{
  "vocab_size": 766,
  "norm_place": "pre",
  "rope_fraction": 1.0,
  "bias": "none",
  "tie_word_embeddings": false,
  "optimizer": "adamw",
  "lr_head": 0.00573,
  "decay_fraction": 1.0,
  "final_lr_fraction": 0.0,
  "max_steps": 10340
}
Each number is 128 + 24 x the weight over its row's rms, rounded and kept within 0 to 255. Layers, rows and columns count from 0. Numbers have three digits each. The size before them is the row's rms in percent of the matrix's.

# layer 4 attention query, 192x192, rms 0.0641, rows 0-191, columns 0-63
083:150178107092125112137118105128137125111100111112103103151119143153147085157092127113170148095119143110077171156173115108104086152097161156131166158148134134119127147101132108102159095126118112
080:168150143096102138132120127104120131151129140139139138179140160124144155144072134154078145084168118163121102154164132118097157120107118149143181155105143103126136154116136134105131102104098170
086:124123139105102138093139141162148107080145154129111111118114169124128197137113105116134122148122122119158095124111144132112150099135081111136101125144131110147105072095100131109163125162106126
072:104131132105128140147084117129112135125170139096120132115105143121106087119165157141135131174108134122113093116091133127111126145129123127147076128121123140100051116109172141102150123137090111
080:116141134130144102089138169126134115129124092129130107118151116104164123106083147148151107116172140130102165127174143172137088190096108120111153123137104128181128133126091105185122148084133120
077:099133102121132137127117101147170127102148140157121134159147139155155132096139135118121137096103116140144080150101173108118112121101106157180091150153076137171136071105103130155126101139099144
078:108136128136130104113167120157124130106188130150117123114127146125162100075128171127134125138124105121145085138140144151147093121118106155148109143146077119179121138146124149110170141152066104
078:138130135177142158174147102160079148138171109102136136170093100088129083124122130089099142160100122123175093131106143127103127095134170121164115136132152128139121127105165132085086126180160099
081:178093114146115123178102100143085125162089160127140154141109085153097099185165099132106148124127150147112147095118112121110146136089141129135163112076154114123165143146157128123107116139135152
071:151126107099161089104107133122152087093088167145079141103146119122114184146135135150122132076133159155111136137162114148125131118100102119078137146124121136124091120157086134173157134083068143
080:170130126146096092119132092156091095172105119133137114142116125100105079197130088172076140121140139093144139110164103089121152145096132153113129123094155121094151119132139125149139151084129126
077:132135112130166106146099162112174073101091161127093166113131157135115193112111120114122141126105175126110139155108124143164141135105109112108146131127113116137117143176094101200158155112089146
085:168105124123121101115163113138088179155115121127147116117153132128104103133156136117108142122133101087149129074161112127116109136151128146126180157103109144118155089124160144068155121108145130
094:120051104152117137120126102130142117130118146125131128096102145139143095113140069111104119108152116117163135102103151095124101131096131163080110134096119121107107137152094178132123134148126151
087:080153140092137128112125163131147140100116141074118150110081167110120171125094161113169138137117183155086130159120112149163129106137149133145105117139118137154090179160113114166142121150092110
083:141150106108110110117138148083116145110121118102157127103150128151121142140098127121156080137105138152187102110108119195110113123188119118112166141123150112164111107082114085103104084130146144
095:119096127106169158108103164128167089156124116135123126181105130108097104131157108126096144165125144176100125137170076124138138121095138128156126114117120105099127185134144159155142143127164096
093:116138104102133108108070145103130108097083118118099150138099152158131140135109101134134146101144190171124145135140082131143103072122143109126126125120122117138113183187113114168107130133123096
098:179109123181126118168131113116102161118094143149140128110096162123090122147149145115114147113125137123148094109084120086105115144113147166103128122160140159113117155099141177054131129142150137
115:068133106119146123154112121094136132116147132161151174079109151122126140110115125122083111104127157174149116122139080137105125146163142089144151162121120107122115140142086152128122159126094159
109:107110101108119091118067086140126123109129138134078125126119107162126127142131097141181140144154135117115101160100151204132114120121146110124145150101123131114160136150114127150103095142080113
159:138110140115142069130106128123176144139107072159126170087094165113124138140135133106123081126139140143186126096125130116124155123157147148146108122189144130138123130121123146146132125080109165
174:092113117140157171157106153064114134100117117139119079142132162175117153112133131111131092137116163097108104125160190108130100109102102143116184116111108135176091153110123141137114080099142152
161:170099126149113101080154146122138140115082124104133098140140165098151128144158138089109124134123114127104143084126103091129111126144144151132100106174119181174130107107171142098143167133161072
165:088107087136178174123117131154134116132140111157168127161122110148119133113126109179083131142159124114140121120091133130112118127127131132131119134148095138145137140176115141122109054179142124
168:106134075133126099137130150131126114148167161155134120121108157140098146166137140171139142168151159154071131102147075122133129108142116157100174139063127143163157123134091078151126140138109153
176:155142167137115136109120171112066151125094119125114086132113167129103093130176110160155108111105129098131120115092111101117079135082112130137155140175127106143100124120173124123142148152136075
190:099146119108134145120136111142104146120129140146140148139130145109097140154109111104041144097125128142116167100160103123132130186153112097112138171148114111130146150107160120166153127097141146
177:173133122132133140122133147148111110144143156127137162127098119141107158108139175155062172155164131137110170138127150093088157124129142144114087103124097115106162090110139163115122124135105128
180:140127094121134111095142149116080127150108126082166131154135142116168118069147097139118110099131118153124144152145145118128113123126134151108173142122134161149115144124163111135105183134139144
187:103131137167138113144139081108142121134126162164091160109132183106133148142084127112106080115139135156140116161119142105183095105136105123106148115129128145129130081097112162120149146168094156
182:119189151114105103109098108120190134123136085134144114077146146094159135127169152114123127146148144122156169122113156118130083126110113140116101127145149075125121081144140102141169171106095147
067:116178154156163176109117137132154160097156093130111141087122093092135138155141115139150188105119083108172104133142144136117109137164104165144113142143087106108114076126111129124094143098174108
148:124143130133138141160164131155127098195143149130172110142119152118090137162148096144126129133122184154105141098146094096113134132091123119135163125095145142128153150101122091149150123120138155
084:116131118126106129102120133130168152077120098107094139151117124116143098125113166117106131121094118121170132151109135155149146147136120152096108115168115146120113096160152154124128137131124079
083:110151147108155148173104144132127127163142117143153125098122130118105108150181093171126169141093158124123137086148111124101148147104150170147157133082129123113154104125160081134138101151124104
082:144129177150133156161136136118091118159130100110147140120135120136121105169152121148104138135103140113121158112155126148161170125116168158133139143095143134087180116147141075144110104134126120
077:132172117085165143092145133113129105165117117088134094136107119129097127153129115150150148129166143164126103090154128120113126118123124108149152169094170114122147145141118090121144138162129147
072:136142164132163162133132122124085093137144119119149134126126128118117133135120119155079133136093109126149135059171091135141131141127124166108102116098167133086156091114158126136153121136130119
086:112124172116123105142152122147147101156143173118178095100119167158114114173155121162140117086117143122096128108142084098139122116123157119166147143110149117132155178134111111104134111129132199
083:141132151102131095173182119165108102198162132122172130116161102123111125150158114130149141162134142128107157102168120085134129138094122107113142170101136134131130140155112118176131131112140161
072:125110122121094117137147116111155168092117102146093128147102139142157156126133100072132136138135116129150135184114173152145135117149098060145138143149112137163123096124154162163157145072132109
064:095105121093099120106150124144137158088131122121125116142132147124137192130115112049116140119109118151109130136170137180124157097130105132144166114129085148189099117088128114118129158112134137
089:082083140130100094127134137115149162095143124133120134124124124150152105118078142127108153112149076117149142124117150162098111122153120102107086117153106150130122149109112159082097143148128125
080:145092105131097112157135131122116121163157159127157143103124104160120132116090113124157118155156106165119098096172110093124110162173078131119150104115168144111153125129121131114143117144147133
080:117131129125084139108117118095139143093133127127133136123109112115164163138115133098146123137167167102175125140106145174136120129110156114135144126173137119116118128122119155175122130065059105
090:137090136171157157106115134110134081144141095135136116117111098102156115132171105157094150117158106080109131151099097137149141124129147153119182137100144169117117125151139110089142088070107150
090:151152107150123172109113144111126145131095139115095155137112151123133109094130132134136144120109133154137121117104111176112124108104162084128134144151110116139098131148106143181109156109142120
090:132148151113190111167164113108131097151129149106151117153109069143130086129137108167122153090190102152103140111168112102134118151165163106133114141127168154106148111168110159133133127116151116
081:080142120073158121093105138111132132113089101137127114127100126102092168132153150106139147145126193163102120107124113135127145083124142124098115103093153119156137141173127149175122120146122138
098:172091181116129109151158112154151119119098131129125100104151115110151137113089127129134099153124087127161137145139152131112138164142106132150083114125173155099098143124165096067114122110109135
084:137147056120169122152104128156109148112173167131152146118135115121114139116193143155089164114126132106113117155135133127122099114116131128131136189088144092104102107130143114082149079115147123
090:087137123134057103155115125111141123117099130118139126084133113118113133115122087082146119143110124138157134123191115106091129130118110123171147142109079113139148158102122107130108125125104127
109:127087125140096163121120105145126155124151121163135086123160077147155165122125127131118134137167060090113143142099170133144112120105115129120125135153132160163140072071137133083129142152171146
072:100143143100137191110145154143130126195150135102185114113154151096109149125136128136097139147151149158118106106120115076108131116132100146155150156084119151110134123166152083145161113136121136
194:124134127152105121121094107110129137070103115126094135132100126168158134112094150135149106094133119110166134161109158148128111127124145114148092107162113149128107135134108180129107139107109089
089:125160137134134152133144120136131111148112167169151146127124160174121146085109133140147112111123166138144140109141114147104135136095081077148110132116096191123151147139166139158101150123140143
096:136153116124158158128116160180143102143086120129128126129203153122140118155155141100086141146101146110125122140160106091135150113149126086102126140128144093134153094146129137163081145129112146
094:099095147117116151152125092150145131107123135100109153132121090124142119063090144119122161157146096130145200154129107107125155129081138152126065157160093134136142178146141117146137092125116105
101:143141112121100156148142134171133083204089116101182140170138159113113173096108094130117108093116127126087140116160104101125140112119098132140113162117127119099161139123175100096123151176161154
101:162129163100102157142158157141144150086096058103158127138104148102124128140116091164117108089108141136123153111110098120148156133131130171121118181159120133141133135120145118135126157104134135
100:109136132134145113111100163137122157108120087140114126130062142130168151148107097104146106104118129131133128128095090115167183118159128125114183109158097111137095142110111168108117141119122123
105:179173160149116111088158101152180112149129136135079112114142114115133155110095117134132125141100111105118092126142120126142113151137121136160092096114154159126093132114134105084074112118124122
105:145146168149107134158119143141148095138126087146158099112080087138140153115103129142087155121101143094126100109056115116163109114108148162103122139139138154106069158076170121090146103156131107
083:129131123093151131174108102137104111089075138149135138127126120144139106141111122116138112122178132095133148089164122176133127139135136120062149127082119110132157118142116149122125137117131116
076:142148134151159113137103134140123148135108157181073127138146156108100164133097114148156130142121142167069199106120115159110127170144123109123156120129120104162133089157086115165154111136139106
076:165095088131132078106154125122167159140129122150148113125151134127118117097141088098104084144127138091172141140095147093103152117130118113104093107123120153097140198143126116179150148135161163
081:121171127155149107139093124139146107142124139107103161098088130158102115141128134114128123155141103156116122144115127115159170125134109124108102153122127095135180071188117159132137128140126148
079:140102134183175157166093132131117115146150082121134112116098109130125150163105046151118134129083130155123088163119133117127102137129104132091097168148105112131119122156165185139115115130096116
084:115195129132150113093143103074113125140127147164138125149119154151139144132156142125129171128093134106087089135127117139103147158137100134124118153102132134152134119099145132107137114124125144
079:077151125076068115156137107104162208140140083159125161112161110171125098109118096115159153118140106144156133108132159130118101088141129089140121126108114114092123139126097120141119152131178146
089:081125146097133131122097117129119177123125057139122121125108097071143098090106079161139152133145141137159124138112132134149156133126108092121092122159078106078093138125159128133118126129102120
085:064179111103118068128104117129160170098120067114126113108148115137134123070119099147166161105142121175160099154102160127152116119159114102136105154125093112078133149171150140119097129121124099
078:134115111139142135139115151148115077137155123138134097159123099097120108131161124188152130154140097157126129149104081129120126125114103177106131091139110133119116164122144148095156112136108161
098:147124164170145183120135138135136096157158173139104115129113108118117101149178119165067122143100117110125147102151113061133096159117128145112139112115192133110141107123149137136181124113128190
070:082146105100117120131142148115112158144110145125136139096136204127145133119131138098162170144102178128109119126161163127127138190115156097123103122100118095119157147170130113141095143110138100
075:101107134124135088128151105144090170097129138122158150119153140071133165141099127123181114107152101113152140165107167143143136100143127133149144130098085091118129101129132091134086165123106115
092:146094136141158142165166146138156103121103119125124138130166093080131112131164104182110147131132108113089151088161126132129117149148104148112151109137187167146106109119143110110169183108121150
080:085164138129122150118134148103153126131120162131141145104118135105128127115111153118079122142130155144147122160146118097097127140129140130136154121111162122114133149140153189115113125106123121
097:085163116134138120115110111103147168091136110125118094148063130168143147124119151118153126133131154139136097153109134115125127106142139099167138142107129112098117107146113141120091108130105070
100:121180119151176124115098096128138140184144132150138127145101163078157106115146181144113157159108119155098139132134095081081096133092124072132083131100161119110126124145130144117138098113144146
093:173127142126130107133125127103106120114117090154121103148128119147117159183133127089118137063122143121125130097089136124089127119078128126100133129126119150157146145089128084175081131139142118
092:122129157157119133114157152140127171141149111119147128134161078138107113128115093124098096134087128115137121130149169107142186131094120148115140144150148131138169098115137141113155135150104122
090:116126152150127140102111125133121099133132152111051181116115114123150145168122136156128178104167115124122106124137146136119093109113119138145113132143188164137115116132140190130151135142140120
104:138126126101146141129142156145107134141159124107177098128140098129094126067082108142140141137117090108101144140140125127116150144109112140114159117096163142108116114147125117110164130153136174
114:125152142101150141130151137161137140175123132123159137129151108122119104138105110145112154115102125098127146098136132100154137144116114142110128107119174096141149098143151110110143124103150123
107:095131102162100138124128072136142135145138112161108108151139105142145099097123130141123124205076147129130141144134105084089152115100140139156092154114107087123119169168122116151156123153146094
102:116139155126102159125156129159146180121147166087133114101162117166117097088117136126097128151145092118101127114120138155158135125151132138140141101147167161121129132100139112098106168170133080
096:116175145135101157094071132141142121111142094086094089149124086112124105135166134172146153160128118130138139086100119124121105121108140144178159144197149122119150095132116110146137128141116152
101:119150145141118105174091093150115122129076116111131146095139163110114103135133099153127148149115099126131114151120157127164090107126088158068146147139150110160167130121136121112143146088120112
099:139116190150106107137083091136151134129106118146147118133139135099170111154175143122099130151102114128136159117157114091142114106128166165121111133162099090142147115189148105129119130115148120
097:087160097149151133130099176147145166097166157148087116118115105112111158110122123137164082154176162126141146120131105116107122091102139108145135093130162110091101135162126139122141175153105113
120:134165106140129136125166112157130135151130095105149136139150138122147123107131169125092142128117097112118111143148127121129156140144106077140090145143104143125157151117135149086125105116149122
103:135130174141108105116110107131132071100144111142090085126143113120125130112142116108123104128121106135138117128119131105109145108111130142133112184133099121140112162137123130142109153181141149
113:120110147149127123097134146087064126132153121146176140122139147097106189145123148126123113066130133155176126120141136136101131123138166126124174130115148142112158047116135110133084120141100128
110:167135122158114094138162176088122112098126106140099142129107137113096132179156139129136125089159155151151097140130122186106150174171139132147132121114151129128121130129099155098147113085100124
088:112082119140099115126143110135142167122119133075119110121123124110156117111121144093133133151167124152153110161110154148154080090142147084127081090177139135113107150128133155107173141141115160
124:123148134128136115169148152127088100181126141141168105131144113112083115139151117144141138131109146165082144087144112119107152156113099141129178151072159125159143132141120078159107081116144142
064:130127100100110131185095145141144145120120164127101157161155102138103147134159146127149084100124147098109141129127110128114133124079106126124180135102145091149136110119079103170126118110146114
094:105111108141118167082136091135153162102127119117087145136111156167168124125098156092147096140159128121151099187121175121145126110134147127135076112186122131149120155116105146093137131145109124
090:116097091116106136090153113124144126094142139119094124148104153149146108120098179100127123115178131124136107176129157162123079097152137105163080092178142147167084171108097161144126153119102147
068:126133175135169152134148149148114102140148101138192145095130109106099121170118161124102130143148083136110134147146124132161156101118132135130108106118103139087105134141142150145135082108134109
087:156148112119129128122126130100138110124118097121158095129144081102093129140152079195127125101082129115112130100127103091102191129102129140093151158118142097097139096146117124162114097147131134
078:108159095117129116131175126090157121106121149127131103121101118121107092063155121121132137091118135161130109138106143103099088115104157088121103173100150110115141169134068122129100160164153098
082:114100098116105128072108133146154138133139143116115119155131134125182147096083123102108137116146161125144125188107187157126104070130101106171119135156132161148114122099140155151158118086113125
083:126105136112143115121124119124125168125118128120124112124140104133154133137132200097140107175157132117123121177155113094128137129106110082102165147109106163100093135128137165096169115171132141
091:105096137124083100108109112146163151114132132119119161168126166129147155122117135081113096153169138130114096152133176126149104078153111090148078123176126138143098154152124143104110127114098139
060:163172132178116145158105169091110112159158102163126136107101118126126076168163111125086142153122121090160154092142105138117169141116124141145150130114122100112151116148167099120167143162147121
092:106135114127165139130132198119130135096104118121151149143160118144164132129113136129136112155110144137173121137138104148127122084152164160152115119125176176137126148140093141139100118089100136
075:146122148136166125130070137138135119144133137113141113110100102132107135135156125147144097134092103093131126110169107143124140094092148128117131127110132121069133128102143119153118106174167110
075:123102122139156146098143085117144105131142086175114119137099115097128123160082079141109155131141064101136115135099144139097108144135154139096144116117074133080097115128165141121160115157153118
085:101142114107164107138173126141132098172164130116153121162139084111124146160157067146128155127148094100139157084156077113132136145117110097136151126089144141126148130169112128121159131112122139
071:116137102158164127143083144112116160104146168130116091161105161149119127157153135130125125119089177127167115123093115103114145123121125164112171142154113097101113128103114157139155176139137150
085:129186117122149129142122131109116155122107117148136169097125113113130131145148165135154131098069136162082123091135140101111136128136078141118139126089118123134101116140093106192072105119151137
084:135098085149117141113150154134114102119145172134124151125150176160148101142136200103171117142150113144120104131131139156168147168179106138132092132116122142092098181121129155107119130160144107
094:155161122127147176132112105079104131119149134133150154207146120131124140178162109152146113153129131143094137099073121128084171132128123152097140151142145096113117113147132147171117121098119114
072:161129122105087144125120128110094163130161104160130141163140168100121099171121128124128175118110118144110102153106140138087128094139152129126096111180085080114077149134146119114135086174139074
105:152118153117161117163182158165109098150159095098136099117139087108110119123160124132089144142116079124106146103123120118161140165098117148116154124097147125114150125121122088134120123183128116
081:116078140150144100132123100162133108151139145118135079153108140140126127105126121138155118144136140168145138125115134095161094124171138095117105124159105163144115156169158174111135154102127117
121:143134146132148138164130113145112119179130099140146138126145086111101133147159106132116139118085136133103162085129098126145145164106112140122168155102166126134144111146164052145141116114147159
098:108141136130135129115145127134123129184121099159138117118158103093102144098127110168134195131102095121100152092097130104095124154091113150124123130094149126138145106118146085147111104145163114
130:119104125126123111103074118104137176107120112120102145148095114121171151117141134098107129116144155125159102158100182138119116102143144120130120092149080118104097151129149171133126113111120097
092:103128117099181131142161148163123132133148163169140072159122113107145118120169172116095116121144168130125093086146137100112141124146118105141110098135117125132176139145168130097123150172175116
091:135080176154116104135102145171128096100152114075112119162117056156149087118134141097102116121142141124160142159067153124115135094109183117096100077171135115108142123164131096163115128138139110
091:126130122148136088115145130073116165116132117138105124096131122110150124122148163127144116140099102172154070138143143124089123115136135108139124113116126127123123119128122174149102160147096090
090:104103108134129145094124119118093126160131138099119136117153161138101103130178126150110128132142120095136127110103075090134154135116129147183182091138139111127137114133154110167118092143139059
088:102132119092112125146115130095087127074094100114137122135107120106107091099143107125113090119121119086116109134129106141139100136147162105130113132156117161109177075135162145177100095127108151
100:101138080110128099138096110105147137133108137181151179099090137135125145135156148094171133111126091115153108109120178153106113106162151122133089142140101115159151108092088170152102127158102128
122:110155142095154121137132150098109107141128145137156129135084170118075101137115133126140134107130168182110120087101103129108109132100172132128152151129152126127111171093122109160134092124115135
110:131141166063114127126099128091116102120180162123099097140131152129097075142144118163146124100139180154095113127115114134080179122133147135116176137127123143162081175121080121132140146136126162
105:143101125172106122149156092159143152136099081123130161164140099122187196115136154122121128165157078109136129147156148124140103144154101119122122117132114110117164074173157181089116152133111122
084:127110157138155121157150155120120102178140136145147139127100141134106128147125154112141115120128086110108143116153121141128108141117132125131133144094139162105136111111148102169116089148139103
094:103190118096089129076143174100115104127156127108092098110114139128099099155137120148123133106113168152136115091096099130124177121121129141114141147127154124110143151114136083155141120120138153
096:142121129150122125118142114145150151148122152124106147157133122121178157087143117148120116146121090132127123138175133138154138109162095117135083122131123128143123107096118144076120198132111157
080:124124135160147131154141154133078097140156119118130143149110126099124125188125158068122152093079077106116143144148112108126137167112095167108131098074117091135130099127119125104130106124108142
100:104141127118129130090128178115106139136163118114119073096111139122101137126120135129167131124103150145137108120092087101120150108100172145112133171098157100116107110130137091183145089133133109
094:110149112143087114159127082150145115139109116123110169157114074133172163104119109133129110133137089133130121137164136137122127067142059116136146132164101114144149102139082146091113149123132126
098:097125131085111088130146140100177135103160141144150092095112168142136127122121154113148136106110172138170126137128123139094151149118185083156123108124109137126126150120170151130113098135103111
096:110114130128124124145131121154141143085082147108107135167130111175185157100099119110132124130170148113158098165123126109138116095131093079129132103139082130135130123134132156094146159108148128
076:090134145138101129127124112097098150125150126102100110097113115100087116127152126124140122115137183117170164127102112108128135138138161098119137134123129128126117110163158134172122068128138138
097:153105150151167194104133131160121122160109156081137138150144083103113089120144147153102139148141102096104098112153125135176139152138083121166112116133130113112168122138096089084146115147135143
095:140113122158109128149133157179130124173099138131106101162096117157156112064153113108128105119158121124119125120157125118113129145102099117132092099150115090104118156128133128135172147135108118
085:076143128103102106152089147118107118157116091112132097106101136133148085143112123104134118095129176124154123117155120083100116113127130144135135098138128065127157125155124128164140086128116116
088:138146098113106148095144127141131128131158119116140111094122089114065093134145132138115128120125118150132120100124133139098134151156134137139089133095191106120154115062151099159163110137135142
082:115153137144105140116129111156121085123151148127161121136168152146135106120125109126119157112184161131136149131089112102120100151091127149131105084106144094071142155150142129171091067099114095
107:097140119111113089103103119099105137107163099138119142092088179126089129179131122126132112102109191151154144125137108104131131122120182153093140144074129078110122106128157118192118125116105133
101:108105106121134148136130157168102122147133085105159144143163134112146163098102147144084156156098094093098126133127131155126109107094137166130131136112126112103134143132157129133168122160122123
085:159132125105123134150141118120159124110149127155127124145101111149178177110139127134136123125155114128152115133160102168118156152139124115118127132137115143133130117093117107122088141150163148
100:124144127145059097114097100114122122141144110167096117100107107170144130161158098138129133109123172116154144136120111091109122083079159089097151130119139112113136101163123099175110143077123144
094:107121111139095127102115086094100172110070151081128127131183113155147116134152121137113106139149144109127165155081152134170104090113137083154136126163109122152132098128128158143152153137137123
119:129103141128134139138118079115169162103128146122124101131098140140158187083120144134117134102133130164149118104126142132085122154144130112162109109167151115101117122134139148142083136118102094
090:125104103129127102127108094145124150147158129119123095138141075149125128114135126135120177141125081137115141132088113100156070138116107153128102103145141064128127095167134100125142119081094084
102:135094132163163142073141107134137081152127147136125141143112081115119111119097166163122106081110096145110145129141098162095120165128118112179135128156128193104113130101132126117101148153119112
098:116140151145158146109161153141148147173141110091151149124138115089101076099122104157079134152109137129110167128093147109145154124094148148128092157100169126102146122148148121084090132158137143
101:119132134198129137078106096133122123120150114102131149140132145107158133105107144131134071127120144157105131166135130176098128074099112117134165170157096116136177124136094107124153094175120150
109:139118152126149157074134113115118053140144130117153175098174130146145123128175124104136153182142084107125105109116132098158171131157148106135129103143146136142137121126130118134113091110134090
102:101092133138157119102106155139142124124146126105119120111132166114133166109180151140133088134153130137138170156114113093128153100147110124099093161086093141142127153119123132119156117113137150
103:120088131107106097139095128093130113134112102150134131139087127183129153147150127152150165110110170111147143127138120105126128094100105124123145135119125109113131169192117096165150126108121162
100:147136114166126158141164110138146134128136129082152101158132113113126101126164118111116131183115101077112114122111123090121133121152095133110142125148126076140119141135087105128067127130145118
105:122154072107124109090186102128128121134140144164173143113128134130163117089115111114122124144111101146128116125144105126114138131130114128140079125131158104079141140108173102135128186100138124
117:092137120139107128097097108141169140114126139092091156091110105130130146114136130111132122125123133101179107117130124144112152122133120120138096101091104113155136104137127158120159141137081121
096:146102133150122128100128109152127124160139141102114100147173116138121101144166112129093103138155098101135141113158121125140115102167118135114115144128126145113186067151105136119150151130113111
072:088158097100113143151143141126132099108135145154112133140099138144109108081111133113145134120133161156110173186075142099158117159109094119137127133132144119158141174103143119162113134137168123
096:082128109099094117083109102126202157103102140111115152137100146116158151116113134109123110141148159148180092123143136148124116147140109094150100088141104120135140129136108154110126138109096109
089:195124143139165128138112131120101088134154120110156116081149124163111118176178114142144109130105138116099142106136111115109155137151161123110147134111159137091122121137160107152131098117124129
081:136149118110154122138101134152100095117146127159130133128100156137145115107136152120134122117121148153113199116052128122122126111122108121132109102151163138128127169119141119179141101135175154
102:111125130128104148122138102119169158106115136133113126174124156119152135107102131076137104124150142121159115142128125114126121134092085064139087120146115117121139149152087145120142163103095103
074:176112154161186147129110147122131160116129138123131149108118106105149131207181147149121124135132098135147141130126109177164117135165151111138112092117118153122160132141151117150131124109117082
095:084115103120121144128116125148197146081098155132159133153104148137177140098112148087114146148159151125153168123121139145148124141136078113156119103084056086134130122132125143132129153094098132
088:129097100121135110134110103111166151123117152125138098116127092111110136162160097126136087119103139103118177105153138145118138126152121124104113094122108132078127126195158110168154085133085130
086:090087144148111110136132131142140149119154116095136120112118101132109157106127123144122132100101186123130137113101116104105138136151175155096099132135151114134131140161131140149120102135125145
095:188131157133160121157120144119076126126153144122134142090140121132116121155153120154136155149102116099099105102117083152097106115128139174120138136110168135114126131131171101128139102131130129
089:135108097103113086139094137141114144120127124125159105145133158160101079168158131169149143140134119115155127123128084163124110167137143114150121095139154145116126130157121103151123137106164121
095:156132142083147147167158113162081102135147152119166123119169106126124109103159151109127120153120112118129127078159122119105140099130111122103137120138130138136144151103108144102113122106156146
097:110099089113116109096107151110153174133139144139111133126112128147192155127106088114143147113134178137127128162144130158097140158144156096150099119134114132142116152139093137149155134094099109
084:119152122122165120098110120147149137121100114138115126130156078107136128133095118153132101139092095123120132106107099103132128159112132110125119150136107118154101134121136132056125128140112103
093:098154155116103144059176127138134135137120164132114141130145136117161141101140116128115132124146126168126123162158161132177162121125093122167114133136145151156133130107106138089088107151081139
098:145103147135124122116150083129180135104089095111139137143108126159154156115148139118167155123163137181153164111130139119124075157148123066143104137130095148130193137129112163128131158076140108
102:152114147153143130143148104109072118118097113111156141125175103118122132147121154119152125104168106123143128127134128132147187097141122156136125145164129139108103091134098153102140109140083143
104:151115174116120133128127128147162117130197119085106146173158116100134108095127114091115155131158105074088146144143109118100127121094141082122122156143104148119114153136148122128138162118129117
114:111075085120079088121079124130160142103123128121110117138110161151172092136126126123159113098158148141163122123147134134115126138150132096138119087153112118109148136165095120157137108103092117
074:162156133129136144116187160152116140149139123156149147124106135121123128097112149135100148147106115124137163118115099094120153156109128145096150152111140117115106140121162126070144100132138128
102:177102171155142135171160129125118072101126131077159129112097142108116143170127079111110117120158101169143142140119108181156132141158086106150159093120181141145175144124096133113081107122135133
099:103136090110125086131133154129126118135109155169102156119099139177146125121111105148120110112116117137099110144108119148092161112128115129113114091145102108121139134134124110138133144101083118
106:118122138129156112126129110128124128132132123086120127116154116134132184136156107181133117135113089141106155147123138111133141077134135129122112152118164146155167103155118093124126124152151141
094:162164156104103112154136123147135101142144125109120145147160132158077112171157108131120098122127124133104112098155131128177147143146119127072167159100114116116152131154129108131153137105122128
098:110134150120107124165157119088113117140107129104154160119131144111135141146163068116121114153111156166149219115136147102125115100125107157128120165095111136130131136159134177131172192117121110
098:162095138134121115144149141120163114111096099154153129101095119123097134124123106178156125100156147155128148131113128109148100139134120127073138122105075163092083151161123194124105141101084127
099:122169101132090141177150089099118169136167107144124156133146123137095094100135130089111154154150119132111153113146166150113134162082134109092110105111121099135162087110122133118124137142115148
092:129090146141130162122093108144113168125131138149137111129108092180146121123143099124125137132131099150115162115147146074094149117139144151127132147162080098108160105106106145123116115071118083
107:066128132160128173119127142146128085089159163126120139122110134150119123145138140103131100072135159158143114116116128113180152100145137127120137165150116061112152149133138118149124115127148118
108:146152110072137130117139154174147113147126151102150134131138112085131107107170148095090129110107133117107136135119143140175152093093113107113141118158118124118140149120158123106132134151141140